config = dict(
    num_hidden_layers=9,
    hidden_size=96,
    num_attention_heads=2,
    num_key_value_heads=2,
    head_dim=64,
    intermediate_size=384,
    vocab_size=3901,
    hidden_act='squared_relu',
    norm='rmsnorm',
    norm_place='pre',
    norm_eps=1e-06,
    positions='rope',
    rope_theta=10000.0,
    rope_fraction=0.25,
    qk_norm=False,
    attn_scale=0.175,
    bias='none',
    tie_word_embeddings=False,
    parallel_block=False,
    extras=['local attention windows', 'gated attention', 'value embeddings', 'capped logits'],
    init='orth',
    init_std_qkv=0.0508,
    init_std_o=0.0,
    init_std_up=0.0508,
    init_std_down=0.0,
    optimizer='muon_variant',
    learning_rate=0.00867,
    lr_mult_o=1.38,
    lr_mult_up=1.4,
    lr_mult_down=3.0,
    beta1=0.95,
    lr_head=0.00785,
    max_grad_norm=1.0,
    warmup_steps=200,
    schedule='wsd',
    decay_fraction=0.91,
    decay_shape='cos',
    final_lr_fraction=0.1,
    batch_tokens=16384,
    max_seq_len=768,
    doc_mask=True,
    train_tokens=104700000,
    max_steps=6391,
    dataset='wikipedia_en',
)
Each number is 128 + 32 x the weight over its row's rms, rounded and kept within 0 to 255. Layers, rows and columns count from 0. Numbers have three digits each. The size before them is the row's rms in percent of the matrix's.

# layer 2 attention query, 128x96, rms 0.291, rows 0-127, columns 0-31
112:091138089184156138132094129062077217125138106102129134215066132097127118135088105081129132147111
073:129117150093042125128139158131112084127061171163122126099200107118103148113114088115090086122182
098:146135114124060108122089115163089113159112167158162120100142089118146169110175155126104061175136
102:125139132150079090114077066110133108144074140145127141105182073178152149112152102174120103092149
115:139162084056103127108118071124105080087081142143160140100047099108171147060127169068127080142111
115:089167128115152093154152171141150157182133114175155133173176173103085107151092103107070107119155
113:153123131129112175103088094212179180149178116123103091104104131130106126169151110134143145125141
106:129120069105119064171108159124131124122101148112125155122142156175127157065155139146126027088135
076:135157054109108136073124119070101174119079130144062122142148102163128168142133138110130068206134
068:142129171120092081171156169175152090127124133147141056114132139121143106042146128143137131091114
094:067140150136177153183112096148158167193138063130190122102125126174088124144049077114166123100109
096:181136067075114123033077119085092160136083142102060135133134131136112153093153142133093131103134
106:181123129072050194075089119160158111142104118102079131102110144123174111112122087127096131130130
102:169060138128187149103158172104098110135118180102129164121123186098132126121132155174155180126148
118:175074130153114183113125139146106124118047113104143187131082182118147133104151112093112145135104
105:148063150195076125152094137107153056130133128136163118065118146070135134179162121156145138080123
101:135152159169141085139142096122144085125138122170107094155109116099067130135178109064150098124145
106:122145127095116180152111135141147134166127158092149157192210177084151089148112163157049129084148
115:089110117133115175152120129192129118113084164118160164122150148069070105106096079102079090094186
107:119178157149097136169105132150080089164168127091103081110142073119151120124103133167117110178095
107:159120085098181169104084129134105172155106104122144136143078072135161101083074129102106103064105
108:164100106137081189105120159161123164084081152111082141136059127121115136085114176114125146149170
110:092167150097137098085092162114116170120127032192149122141155158127126187131147125112105132132081
108:128104098131181137103139147057089170122129124138132156109130127178052126145195142133152167198147
115:136136105075151142150119154188084164083145088176142106132194144094080197145116169133094080133162
114:124106168146101106151128130163169131089103102147209113084089101113109111109101129086130168170134
101:177111126155174101126193139074121111161127093101117112167162067101153114128111112232126162127129
107:122084185082104171125157139180134142140097120163190135157075168078120179115139121091091134096092
115:132092147111082066098115172133095098131133097180171089104165083149108187134123097105156127131082
110:191190161137135192100147111178154100095160146130100092134159137094136101119168111146137131092188
112:062120175118092111122145116141085114093146125152076115149183112126124172150117165191158043154090
118:169092142124080119104172127133120168083103118111045121130068130141158106072131101096156062134066
104:121042161086135147104140174106058126121164107139123173131131113164165108130153172140149093126126
108:094100105143093105153099122125197154108163151195125110117151126121128047159169173119143127084166
116:098108167154168162163101107167143086154140111113219111104166173095125132169143113074106223069140
105:083122095100145207109102150179102163159123087172198165184129128104126152154080161121145112063108
114:185112132131110135117105125138143132177168101155120157141092178164195141142126122109209105101103
108:125144121171109091142072097171119107100193118120130104066084099127070125158121077091185142134166
101:145142147079066182096076101131113162159078146106134109077074089154161158141150128144119095110183
099:136097163115089143146208132093173087140127156086068123073065121186100086105142121130180146202122
104:145134092125188102143111124145135184189088131121150151165178123079123158138132094154068132077147
101:130133136091187209128115116171147109165148156050109092091147157111120138150097140124070215104124
109:119062118140170155154121142133122121144167170146119141089172072148085096133129213129101132155154
105:113099128176144097111147108165099126147074109174130142182144124121136161128101051144118129134109
112:102145106128150071174086142122153079138109186091134126070194147115048104109163190215158126104171
108:076134106135121128149137163187168151121114084145204122180095132132160162084067114118106090075126
100:095076106132161144168179115198086077081090142134073131169232146120120191155108146176148105153094
106:151151066099152125091136104151099114106114119189095114128137087144127209139125110215155094063091
108:108098122144137175158121110176149098173122117093139128144175086171182033114146133165121105104059
108:156144176124095076080082128134113111099173122155114132126121133093111089150144069127190112117129
120:141090179200144135134181131108140110155114180090072142138112150112145086091127051132115088124113
106:077145142118125134128152107166091118133082170149071098121150162177162103114091099136120055151154
108:099088107125109122166174168151155112204118184138126114165158115159182109162120173181077099146141
108:116173053135136154127102155169095149132124116170121162168136113137167192150112154107116138132094
101:126138103140158142119128144125097115108138152083136132155168153138144171155122111217136164139157
112:082143098103123103161091169095133070122155161131101124124114123116120115136115164156114096121194
106:151136150077093114138117092142200110117136167087076111122211187101127049142146142147127165156136
103:130105179186203105158134125162150074100066121077154168093136130101159131095126042129123141106130
111:120122168188176089127187134175161097121172120131124081166152144163162104144129204076090156146102
099:084180158109067065081106135062089098116118142155147144163173147184132104160176113217122128138105
109:134178111093153130131180135101075120119138154140060127088097120126110204173121174155093098119110
111:084026136169132145133169100132147067123067180090140174114088184068125128102113110098101116073126
104:188147114086086110103069102126119170175161113104134106134170132177160141110134121156135131096108
106:149096177119110136075126151151104145081125117110082152144100164125130154128149153122090103168082
075:116132157134134192153177097155107083148075159189084096152255159100112155160154133177085109162201
101:113173115124139157119131087096096126149134092101067112139177153103122089150151107114148114099182
089:118136115130089086086065101110124164156114096077082116132095133130155117097129126083140102091082
098:125120122185147087131134085143157124109067032133169125141082149160156139151124173178195092075161
092:149142168102089155104116124174155120119177087131115076181125122155116137166118166137088091144069
091:123107119113092120142161105130186107097160087149141082166146131155153120138090105130135124147127
083:108130119134205116102165051101141131196118204133071134150170113099143130130047101136146148088115
107:181151085121108112113096137186076157132098107087163144216162129093196118120102134141118104127114
104:161095154161137094126092120199183171129175075062119054104043138127116061092128117092134110075067
067:153104153125093103118039139176153148121131079068103062093069139184143087092090148085147125111091
078:207113191069097115116105150177132145093112124113112071095072141143122103107088141146158152146105
093:141155097099149106033166117140094188140063126087137046147084150173151133135122111114129140148121
101:147087178110135161073131144141146089194155138150131065141122121082149161141152160208091120138137
103:101159113111071168148103114113140129092071124120165121155117173100132168111088147106140158104146
097:132135107067121136084148146105065207124147156126127095159157096134128124102134156065168205165207
103:148111108182158099149153116206146106136126115104153074125193110147125110149087085203077107128135
101:042110097088121114139105080161219202155097110084121130069147115141133078136136133077165179106029
088:200114108191132064093130136086093160148174111118131129141128120060187112118211133109150079124123
080:047110149127174137133147091166203142135128170096096114110143067096132127177132121154129184114082
097:109106083134107106135144184215142068175097153153093142057130176138121082124130121101098080197125
092:117127130138135188127165096096134139116101074045114102094140166176130181121120117150155109109085
086:116123122157136085109142139101169166081161243135151119144100122118193110120095097166134100143118
095:197119104091174137073151114159163159109154123088111127092087148104117097101161075143172131140128
091:144171116131141139125145069081084151189086153179106198130174169060177128153150147127132117134111
091:137099150093122162097134126108119134120046119111158100080114154079079116117068140138092126145093
087:144165114150125124170160114134094167115082185069126192085146097129113076162106125118156126100125
087:077118164081136151125104169062105178140085139136150129135068114063070093125110077139131134183140
092:115114116072110144128028152128118166159133143102068097153142146077140073135113147127109137057121
090:114161158130121126137114182145099124076122157105142100084099094154050156112172108113186184136107
098:159170194151117136140062103144136127164130086122093079177184111102176138087191127149096135112112
091:160118095135080126128174093154161163149076127085102111162161121158156126151105082069134118117214
090:123171081092131122092139090135125139195121170132071109146179131143084171076153102111162199146117
100:111116087081155155142136145105180102147115109097091174075152206089065120163171173113116152156088
093:131129110119144129143139076146140141142121102122136189123172115163110078134152090068053175137148
100:104124162139138134130153162136132051122122144149135133120173132112088133122175088133165183126120
096:174183109087181121132156160104106164163068128161130136118105060077210086157129124092150128204218
094:145166080114125075104113060120175155149135110121121147104134096199159170123133092126163134056148
091:138154128117160174156128103122122098150123102136070088149176136128089137136162120058085161086119
099:056113154143117119096118170110179161114140129155147145123154121129114124137151190112209113095138
091:165115117133241105128135072078151134170081042125163111118120118168135147098147147116043161112170
086:133168159097043135132091091148217094106108093148105118154036180158077188143141102147134094091118
094:092111099136147108130123124136111197154041125049081146142084157097109108100111140135132089122081
092:112118080169184116111116112092075099115125072089071164122155144091079212124168138156092131124095
099:144121099091141125059099130143136122107173152076084100163137110178094159145138109179181138129116
083:201142121107090148155138136163161111110153144197095158117107116081150109181112133156137136154118
089:092157129127147147194117086123119151111136094166151188124173105082186185149150098111083131154178
094:133145067069146127154122130107193116127124070168172148116186067107133109125113151155149135154153
092:168148107164108135117098118153103084133218160181134139112110151177131086053163154113190130115099
085:133212084159169125157102128148123102145063102116112110148155125156142153100184120084100155135139
103:184128174086131193138163128099098127133104140139175136158126159058156080149174127152131089142173
097:097128090129199164172151072162142160158108140121097095151122148197117166177103064105085131116131
096:165148201139119176168103094131132080138133125141174128111140153143082110079135078195176087092161
097:133150093064068113095133208148112139121161158103115088073176094068177108063124170090103144168083
098:110112150121045115099158119063177154085164154147079168143127136106098085124097070089103133106133
092:133149138131163126141137121139103118206129178085141104122137157141119110126098062169075064131110
103:178081111131092141147155124143184115126082062145066139134121130177109148169147129132179102116161
087:093180086081122078058153138110187109087108181122138121220177085159131179101124098152145171123113
102:171195096121162148126140061116154148154092087113138119101119101139136132159102128144212140087162
099:108125118184117117103090152135140006162112088177131132166098224179069123087131139180122121143052
096:181110089134157109116080102141149153134094091135158119131041095154118156055133137125110096162108
090:144096198148188200119164090100127120092191114151182159140086194105158141086155126152140154140164
088:155098150101098158106168077139088114188096139155118163111175122081166095082088160159158129139154
096:148174094107115106125149150132108155115082146054155155185194113129183151181109144107100099158071
093:085114082226174098133159067136100117137123171096172150114141185146119165115095117185075133101108
# layer 2 attention key, 128x96, rms 0.288, rows 0-127, columns 0-31
084:172110176096050112111112087131149091126128164197096139085214063182143158141162140211083115129198
071:122138144182155199151137171169114129136165083108182105179016147100091088116094139116183110105032
054:148125092129179123234104177076138137184125146142150135133117151104143080182109104141176144149072
067:153123154161133097049126159171172156162084152104128076106141148144120071122182123070145175092128
107:119141100068129065175118037156073117151121093100120130112136163116184094121111114134152166166163
113:169109059202111149180085110105175078086090112158142127082145088101085107120094140132100105081129
116:176156134177112091131127134066094113082163112141094195083214105060135138176127143065141181162147
113:146147107131140112101083134117167116090102096124118132134116164161118080103145148138157130197147
073:128105144098096127138107078089119167133098154145106109103156095124145073137180127123103147097109
052:159149127094160135196096124129158123141132132132150041103174163142119059144147110140113076073150
105:143150153163053104045118142153113128121114127163112146074172094140109107109139132089126106115170
102:114078166101144019104094148120177159176109184089127149083101111125139115147189132158105089149124
114:145132146069121051093081110069096190127117106132146129107109080081158153143161134080128172127107
111:161127138060144138186111122117129087153170129146148163108168124146152116094028128145130144133116
125:109135082122130176102124119102202165156075138109123100095118144096143147096130132126110112138174
103:167164162129138191104173115057127141065120103101137118195171177101116183121133142159118131132137
097:126136100111108121098114100128129103122150097107101153100142122096114087123173150141111121132166
105:128050158054118106138138123110113159127161150110148183095142132090112151118158106129123134075117
115:103139095132105115160141125147133057088183099168096157091143173103141088138110088136128101122073
108:142140165063128126161095099126053139141126112152140113151096165149129115113154150107066100106098
105:105153102101116081130145158191101174188156154146117100098099136145049135084137095108098108101093
106:119159120134141115156078184062095134160155151144144142132117141082120154074154180099159153089129
116:097081156153098134159078115141122166091069105134142100145115188128141182169097108138165086091125
112:127090122119089111125090157109120145144146200117067093092158182127099044107092131164176127173168
119:113095080099097105184118159153105058098180090098124143156109158134107139142113109159192082090073
112:091179130172109149182182082204104066081141143052115128183138149103155136100142136102122120129138
101:174093118094174151124181119095101159087097183149147127122128122132116180086160124109089080112113
117:131135073129141181154164113145155128137118091104126167084129194096118132144157153155133126162244
123:098159161167109073074145112154121120147107148138129124149144177135117135121093097130156135136116
106:127125093101167104119163082163100117103124100105153126166211041078078120128105155154096089132135
107:145123154113078136154152104137102128127106131143118153150099099131191168124161090134219134117109
117:170103100151129111110158160087184157162117152073082108107048168141149084097177138125082105135149
110:118105150165156123115190125135139125144104128108157091161064129146150112134083133099207134183135
112:150167164130099190137120134179189132079147090108141102206135055137102123143116145136115136066158
114:115130124159104178120080141121115108092099073135156146171187132089102150100104145197110051146160
103:165146106173099151189142121136090180148069110112156141073162077098133132155105110104132073124189
117:112163133147132125142184154083149166187118073112126138102110037193096185162120119080145116156113
114:096203135184105112104181144192090090126178118124121109155181095146106095158144116139076160205116
109:119127140164110112119132179198109141154117188099148181122114129109121121133199137126131176149174
098:074155090123126104089143129080137158161158213146108138151090136120152114066128159122156158164128
107:152098062145117157177066167160223095133131131120140139059109168194087119116147105151075119102157
098:095129119089162096130052151045084105130127158185159163161137151104144159128106161182138096103108
107:095194075124113126136099109148125138109207153166160079191171083110103132079095144086167122146112
112:115121114157110153152112150108133109164098186145132122052164084129129140116181119100098129084175
119:093143166055147114173123129121120125119119092156185136182172136135090125131153116182141146175127
121:094191096242117118122146149195099074144087112135143177142089163111115130130129137073118089111124
098:160104066118123141094153142117161090144157117175114163118133114065176156120144113098119123091083
101:136140068123119079138133141129137093123146145078114135141180140157128123176193130110180097103163
110:102180121151124099123152083158199157140107123150073093150103110110106101100130093094074047166099
107:116123157147159147094167082127115138094086056129133077099186108103127117163165171108143100127112
125:102108131105159205094182107058166151141107208143126083080091164169156116096123121137082116120163
107:140131150132136134149124132106118147098097108157148091134101072094146069145170133104118109093114
106:186193129055101146142147175124102111142098175171136168148133099121125142068139137132105093124164
123:133168138109162144108122137109100164134134089161117104132194131168114138146104111104115158064113
104:116085113127157091081111156171090097159163190175109171131166142087171083160181184103125150104119
116:075150165117155132065120150134105138123177114178187117223058182130132114174148154110145198085107
103:116099127085114094143150146105219129143133081106119134182111108129167156160155108170112140171056
113:132145125188175160095126107177151097084077118115154110136175133157208120100129121095082102185097
117:120086086130153144111136096150176083140133147137169146125168075084096162106077174121085107122174
112:135098210108109071088132122132114178111069132112080092177137131076128091174215098122179099129135
106:185112045061095139121111136125092128166123138106158117118160153155136126118108132182143137166170
110:095133106177142164132141130068150106143133133128189199097100157116164111095152141148133168119122
109:116087168163095084113137168066130112152088132087131123090125165169093149160120080117157172178150
116:100112098173155112079136136162159148187089204127108120132105068088152152117140130143154131158071
089:110136154188152119124180133114079181179105151186125155149117119130146127125077123182090130107119
056:085147122194188147154178159169130127178155090173178104191087173070111115110091097095166107095092
047:154163092174168166205188190149088101173130154169142133126134118130114087075094096066150160115137
075:199179099118118106183125157111102109093202119134114153123115134168128154114128098102095105118143
094:098072045131111116127154132125095131100144118134079146173135132153130151096131148153197174093120
091:082111211146088135093115119102110125111128145130136197079111123126173117122171096124088173120119
079:131137130110138149144108150123167126154059123110111185131049132118109110077126108092094152157164
101:134106065150158086145183126156136133084132097093045151156130135162137090128077186134137123162162
090:070131074200215159158120135097047120158127095158122084203099171035183174120122106110131088096136
064:130170133074103177090112106118180091113136112088056126081136109205100108085119146105184151134117
058:148074129084085096091050090109177118078103146088070130091165135194138157115154167089176128141134
071:125113063175197098202082170124138137084160137147155087157160196148177120128113165098195066096121
107:094183073101165141114120077111145144126201129180111153150103115177125141156154155113203081100111
104:020080129089138115106117125161152064119146115126150100111145087168141092135095162053119146160076
106:115140162090137117157130144184124122152123090079226135139101138161111113142100106150178119152086
103:130131137123097124140153132132127164123141126108173132157107173141165105111134097173147133130163
104:195085108202110113114120166157147108119139103144135122151107071124111153119136083151134145156221
092:130137063140107115208112145095137175106134134142086137191063175138098186140095191138144105074128
092:127098100125103134068132144122135127146133084170130123177114132118060173140116115181077118047188
093:143126176127160108130141144111117200108147158136153105168176196110117137146131158151095174125193
089:154112144096165134098068155158140139138154106109158087145152136135131163053196156084136155073161
084:130127129141162169136133099058088126136100140146098166094148103135123140145189134089113151118188
095:058117114157137104159083098132149159107119162170098127157132143182152152078168081100135127053131
091:115138098121196161111108161134155109078143122037131161187077123100089092109098173061153103130128
096:101090129118159106149051144129129095096124114141106139108106178148148138043145166105182113079142
084:163050169104105142125131141178137131144112088146169138195145229147117148156065141140134146104126
085:150152147125127107121120104178144067144071088150179048121135156102076143158160166124147116127170
096:105166131154154124140175081165133071167109171119085082113135148159155084111107170150093130108064
095:179129120110110104178135159117133109180082160125177106129176138135165145094111123184134093158103
097:072154035119154118097147139124169106098139164144101123131110102112106176174125148117218091091105
096:121177153146084084200100163163108126108134115166148122164139140117132167151132110117115180130148
092:107197087164131110164124137111158151109064141081148170113168074120160118105125075154154153188106
102:137100158175104175143118127112080156139099106164148056122099102150124154114161090132101161098116
097:140050130088133150104127132182160163080120088118134101166122087050091089143107117170152146072151
106:099104157123109136151104115106148146144133058146124149130115141096061208173117079133063073150162
094:124154112118130112154107132105114156068084160128169032188133183112052141206076199140137105077120
085:140162027105157149140090074147108101159164160112130134166085095072085141104092110112124173129124
093:116090120121129134129129118147121110105101114140134160162074080104096132142086132150133137116112
095:143060163106093120095184064147153173130176148084134038139130127197109148083098107121083171091116
099:147097124128125110117058097117147198110141102133136131135074074160113110096155099161152153075132
091:033126135107128159113104104105105044159148199134120138122141119120115104098163123078085149083074
103:143091104227133075198119151153093121100125089184112141179145129193107125132111061156134105090165
093:078154110136137142080135161114152151185139065137158111073065137106161162116148123099123083086090
095:171064087146114123142115133156116121177133126121153109158112181145163161098173081104110157131115
089:058139146123125119115199152116112126200132097158106101214122171097098148095112177141087081124058
098:097133192093154160064146174139187119148185131089133163086159096101106033115160197101118135102072
096:104126140139045121082147124124147139148114109147148037095072124137150119146155072051082155098110
097:041114093092094172098137158106121092117137147116124136124127134097132106198079100065125114219117
078:110076102125150113094171133126158182098150115132159110160129114119068122200063181141149121103081
096:079116126157127124129052050133112098087104092099074121161126152166118147156133169099141149082112
097:120165190181146098050102161175167123156138110104171111096140126127130066114205144122127159201113
093:100169099067086117174133090123150092127124144156101162109183106117147122071134117131108163086095
093:121139149126156137141140150105120151168105143124174157150121173179161140174125165131199131156181
107:093110160166121130150130072125171074127081105153059103108104134091159142105127127055151118149072
095:093116113135145114199145140103174141119123151123060150120175121157134073103137132141143175099117
102:130164166145121123161156101143069157127153145144157114205102085130130130103097060161058102107080
088:143118091178166124088112083078148123139077111083119066055114160109135161131189137055082140104125
090:120137073084093135182071148156121085116116172116143122159110159106092143100060126128134133101110
097:173094127119135135131199118111144126076091128122101126070112066114181095133138105095131125227167
099:162144115082099154137131158103146141119136162158167109128082096190168116118181144080130165088121
080:091169079073149137131056154128136113142137117115072135136134075155065167060180179196143135150125
094:046122127052119121116099126141170118087147118149123132186129151142147149130086100064108126094099
097:180095134180160112111155181098104162135133130119080169086126190134158109140122198093105120086123
092:165168090064136126126102154123127126149098078134147145094151074092141090154153147108098151102201
# layer 2 attention value, 128x96, rms 0.273, rows 0-77, columns 0-31
100:123138185135133104140110130100208123178109110127121102080157091152133126133170141105136162135127
106:128150128135093120121152145090146116128120133114102152195121087151135123120167179106128177146157
093:101151136141133144122125132156182158177076098120110123109110151128052159156135091142148154097110
098:171099116145145099140089099090115114116211133102102121157113166150151164151172162068162143122140
094:145154132127112164118135158126138166180163081141103155137112130138129124173104146122083126129117
110:120106133103119153154116099168133133038146120182209192191157147072146102115143108169159093119091
102:136140119111146196144112143149144045128142122130129130100123127153124074162089139110103139153158
107:108126182083155164090141172118122148150120157138141132140128114150069172082185148157118127115200
091:079094155102107171126124006146102168149108193140121135152175195152114146122145162115131150120138
096:111081147120085133074125133164135133135155066092103178139068134159134147177157127142138071129120
106:169124148123128145164132153141092045133141119164169156175116104108131145110197150172164140133118
117:129184196106122112074113122105115122082140131124224175074159151141117160127174129068154144122110
094:073112060137154138119107101099131157131108100138139149059101068129076119148136124048154150169105
109:094112106113146112104075179051119165175115149128097148123102080122113083077110093148134101168119
106:169152139173146197106134110127160081133108168150109174207149185130136026091092118142149149131136
111:120076153085088131086127109147125129131128096149095100129124115178143143128154119139128142158068
100:071116090140186131098099183118148145111175141128154147081143194105164125108102154060107140109040
111:151092097130168156204112141084132146203109028131129124144143085081135102078146130154097060104155
098:103107130192103098082163126130111146088112141160175146176095138124134112106136098103117111143117
090:103157159100103063075106153193128214136132082075153161096109081150119063136121142147108139121154
096:072096185115161124130074141165100149148080122161142121145098079148111109130122118080104116151157
101:118171090113165094125171127134168155105186160118159108147107169092099170184008088131107139082160
100:125077131129123104127094119083126163119102120100118078134115173112095156123156108161127152192119
094:137189163118148145125125128137143130145066142127233143104166185143137168100154106077133150127075
091:193081089084116084100103095090058133172137075149157065136077173111138095154117072124056156152116
104:191118129153190100161086158162157053063151148184152098047152112081132114061107104128117121090118
099:074147170190148074103143118151180093146165147061104146201131115129150156079130158096155145146133
104:152122072128066109135154117149108056095113141148143141137133092102133101090117126152175147148153
088:152137158126170080096146094118114068125201113214120128121124108145151189143113064133070128099117
100:158106185120095127138134097109149195136128124127054126129156137171146117086121183145088074105140
102:191082168137136160069108083091092157117122168163146132160122091095091102071165087150128161160102
088:092208139111125102146176110180101148138157151137084155101112192093068147181113206117136182113114
107:153094147129123171088108147108151152163087040177076125086197155154129071141152153073079127116101
107:170144151106119123120135112140118151105132112065097185186104138108118072150101148159172118139042
096:142149140087105112110135133120101189162136143106136138149181136148126173135164135058035141171160
105:141101123125053135087144115081105125103083098096086125128152129127087064082102150064094130164166
091:084138150083103084126102087132138090078182134135137122106077125135109125135157156149180124112159
097:100085118091132087105096128125124118123171131110119112129165129131132083113106154055127138176148
099:137114097099141148142106207151191170153122141122079105152173150113127130147150185128104132154145
082:153077117093086145050186114091105145121105128106113134141116104144127133084148148114056098115112
101:112124121069106134098143091095134198182111155133100166124136115105128140122184239150089152128144
105:151096162095074078125151126058136132165148122122090163087149084135111102157229126155097171163135
107:161114157079057117112142116094137138094123161113130137142113093147115106098188142098113118131121
100:139170120107129122065067099100146124089115187107163192136192154131098085136139092109124077127120
093:105125084127100215130131108100121154110131175105176088104095118161174133115078147135158114124145
100:170152115117102104062132086098143134183117122157101141094162099207147123127158112095106118139058
108:139174107088226130117154112139124135133150113078171085092127133130078077112057147155085142123130
112:168101110092059110192120129062131170150127087107140151040132118088112146164149123150161143107106
096:117070171109121091106104108129163121152112110150138142154114129153085125145088114158144138110139
102:130118133111087129171200133133094175144160127175131112114186166121184150155132109123155085100127
101:093193184167097109078140058115166138088141130146133131060137118178112056110147113163158149130120
100:193091090063122196133150089107161131122166132155104147112145131087107146111149137107104150103159
104:057126094185136148163116128111083108127121114184133106138126137091184085137150149157143137142121
101:169191168140151174109086143142092135168110146106124150087168071140159179140096095126108170152159
104:157094177125182122163132121073143156151097088150176130118065093139143120098089110089199141141189
098:155157151170169085099169126128135090099176171152060129117135120160130142167081160108117130073131
094:132105146082089166122113122069175138114187191156183169108188130142153172140208110139067115126153
089:172145174087130083118178161155126140100115058073121161135140108134147074091108111116142105133127
105:166148086199131104147127082112087127105142090148095155109154096060076127181181115100131070082080
108:090188121140139127152188103171145154105124146104166095125126137116156137075148123168190129146092
095:172160114182175144145116159100095093112028137128145141109114153141129133057073112097194156133138
107:166089108142145090104126086131159115122120144147146134148123141092111113156122116120071188132148
097:142133181102147184171125130115101080128159131138164125137113123141190169165130116056141083148148
097:127166107133129152140162160170071092102145100132136103168119147109164124173077119164109123106145
096:129136098109150113168132116102139114098230125119159143124106033088091160134107143122156130181136
106:091120115139133107159118145060156110167086128153175191127089160137169098087055099074151092199166
107:124095177143132134122132183190099133108176149165129159113075117107101143138077188086155105141076
094:158226139130128105077083159112126149102143190076128128144122141095137111139078099119148102113168
089:110134097160088116115109120140153153096055205169115207103189091098122126121113071166142081146175
096:126101145118112147140129138108156096140165112115110124143116214061139170185181152111137130120086
091:088131073095065114125183112109135105065146083158101121165117156198075122165139217099113116104090
110:101127186110157132151150129137122134128106178143140087109153158170143134172104195152186136129069
107:108122109153127185085151107113124129158154124113132168169077167085117093105095044143128101095149
111:207094159169073141098175109122118129094141150162096126111137114142124147100126069125106141148166
080:147172129170181121168118111141161106181083080108097149087136170147149140134067119142103142121177
101:121177119149172099144122100146109158183134091179117147122110131118164123131059111134149104113164
094:180088132115134169188169060137078132136126090128069147135069151060141126108118121196123095110084
086:070108091128097084120145086074165177119106178144150127118090185142132078158140095182174126156160
# layer 2 attention output (transposed), 128x96, rms 0.265, rows 0-76, columns 0-31
099:087122148168067130125120129113091124074131190152117156106122180094121093156115123092141146109098
104:097132156130100101098090109152113135116141152157140147077139127118142068188094099139123169194118
105:125194124148175203140138138177098113156138117103152070111106089116124114127133092133190108155119
100:123109149115098121066134096180088135123164132153163120128094101104162091127091137177076157084109
115:154121148144151141100213086153134163114147166124148064131148153167122120108129136114155176130107
098:128147109156114130114172157087094123103141177126097095081143157227147188069111153080066137148119
098:116142181106147124127135100109149151137175088170100103148171107121130124135102053116155119216110
109:102073104107167093116134122131139133153161155096118162144095121124127136125172107121165127166101
098:164128117118121116071136153155067117166123056099126137128060080105154177149149109109092103176118
106:090135088106103134115121101113107167137114137164137081094172138151127132140102127139136179173167
096:131146160172161147110104163088077156135106101126078115130177098156088114154134052113087106171108
112:067138102097087103161089193087083162129084116151116154108045131090114082110121172136072148160153
110:130134155170111121110128158152065131113122107134125124184136162134131059118109141182105130165105
111:137085164118172135155035151108153105074121091162115131172141175101134158183125141117136132151141
116:076099107130140130117139193152148152115123131165129173142150150136051183188107113125148121100084
108:098083180128164059133109091081081096153113166101130118135138080140091124142172139152122118084147
106:128107131113138119193203105214191130144123078128209138154111118118100158137132070118132186153186
102:116156123106125153070175099158134121097076189132040131162075185125121124099150093110140116121122
108:117140120089141114164129154061116187163193155117069115148129107144091119151072126132150139158103
091:107143107144136154148128106109162104139163178091136044153118118172123104148122184115100100101163
100:157143063166149113134094105112084127089127093105105144104176124092097170178178120182110105155156
105:143127131160121159144098101090102092104112094165163060089154128063103094097133143112158154149156
102:097188114165148159106098070164148139124150083181135122124102102147142080128099191095148121085100
107:113102124168070153167143141171128111139123130090094141193143132107071093123099098159058080159172
103:108154168120162160134094103148139185213076124115102121113140147139102121132131108095134080115135
093:122169167119106168099119136125159158091071126111122143118179116118132181106156125154081117133137
104:157077141140141103090177116138065119159088156147088129187142146186114119178129121136120063094105
093:113143127100125099116112171087105141070120167092079199151143083149188098137141170197136123107112
101:175193090101150125105129128118041193158125110090143136146100115154133116122110147121126151164125
115:120148097137167072132137097126145138106113124192115102134130151134117138087148112132115160111153
117:085158092075125114164148120181169114115118115059121176122161087128130187138146137102085106140097
116:131127147130171161142188138066171131125200105091150113111134047126136112110090124153152164150134
110:096063155113168135103168108128119121144094145117140163148125109091048187104175096074119082098106
103:121132136116147086113122118142069065124155151145171109077086157154148150129111162131134104151164
108:116089131176107108142112148084168154057177217117156112071130124120088085079091122151080139153151
098:163165152134175092095053119145131132123134100131109094107140115060132150195147104161156147094107
113:137117099118129151149168094058078125182098103184083140084120159147150132126120129173141155162164
103:193136102126194171089175111136077138124099168148097106118121076127107158143103112176136136111100
113:114116139151085105142148138122203100146107101114080147116149172123159133087159073148173095120102
106:095130155198092089138156099143135146129092122092103150109131163146130073128153109144125154109109
116:112116125151131114132099161120157140045149138114130144159151110178148157154099100086156091116129
096:117090107102126157096097094070130130105095169122125164055158105100116194135109152146108113150104
108:185100098134131130135086149149064173164151159100148177114173135135115163158085140129104169164150
110:134079130172141116082154144147131107087126124124111153094107093140119156124157111148107151166106
115:117113142111094060085092130167089132169161169124127094146088160184149092146186150138174137143193
111:105104140133121163170166143165103124072154132090137171186137117123095131129128165132115192107136
102:139081077174114139137119109160112132107114138118117137129104156125122151121115171146226089121124
119:117149140155106094110133123151123126083112168105186162176109174094143114115112116098140122144173
115:129189095148146148099154100147111140118084089111111125131144135145164136192102162117117140104101
110:158132131107149080125124075154150112152106136074114155086145091149139152118126098151074159174165
110:157088124121140102187136161118114149112165073143164086119092112131187175174136160100069183158110
109:140173147139141146103095147143134136127129119092161113132168068156174132153117153087164125070125
111:147132131096160149062084166100099186089083127114106115143146110100122074198121096069117158111132
106:161137171177063130130127156127118137090142134116157107148114114117143113107095116160118104105052
116:097145110129121140126103154161121082109187124159105140146149204141151184132132147124168093128080
103:144105064071094182121126096148185135158155148145146143124148082075154118136132127117102088120140
111:114119150135128115119113123105084137144083124140114120140141119148098153106148135135096094167150
099:149122124108075130149074115097166054145170151125168095094130117151128219171089089172128130147133
096:084132165153107165100120170124175194103129117107130092101113117144126144114110142161094080116148
113:167116074178119155126094180092135110168123195139127096117161119143077134120123139121106092105141
114:120145172107124152114134113157148147126142156176136089148119167075133093135198129167119117067062
120:138093132127101135131129136191122137062120107084131111155140116135146140124141148122142124192101
107:149123118163198133093140163138089157161118073103036161134143110131089021105110154168119162145128
108:115120142107148116110109145125182103176104145113096090053193111120122080147167155140175085178101
102:078127079108073149060157100123091111104132120152116132134099155116162088117165192082090192064100
098:127151134100141146102132168178125113161165120103193142130136097160080126092175106095187157151142
105:113174130119103098141110156106155123156098100100163102144165127113095110105126069134116171065050
081:075117103133126143159119145145146062148082103177178134122137146106118139157140086151143146144163
089:120148185093135129147123099088149128134121110079108112119148110153109069065147126182203160181153
088:117148126115123194118072142123111115131110092110140166167099129092124172136116130120157102165136
094:121164119173167086104159147112089159139109147145150144134121110070147135097090106098091140122129
090:117138136123109134101130184130063067162084148134091111140127106139108117129102098110158073126114
084:113125147146138108138095164144146070134171132075150146118094124097118147133139122082141148085093
088:175170130147189165064099113157152127166147105099133078157178132131115169063105132133179134129123
078:161110109059127127103113178056146089126132121127169187057141117116149103136171195163123031113128
104:114132126132159137137117138094114120137132164132085095143156149160114109124112075091106146144149
090:100166146108130116103058101135123116161221104136120137132078185104208128107156122069112144131106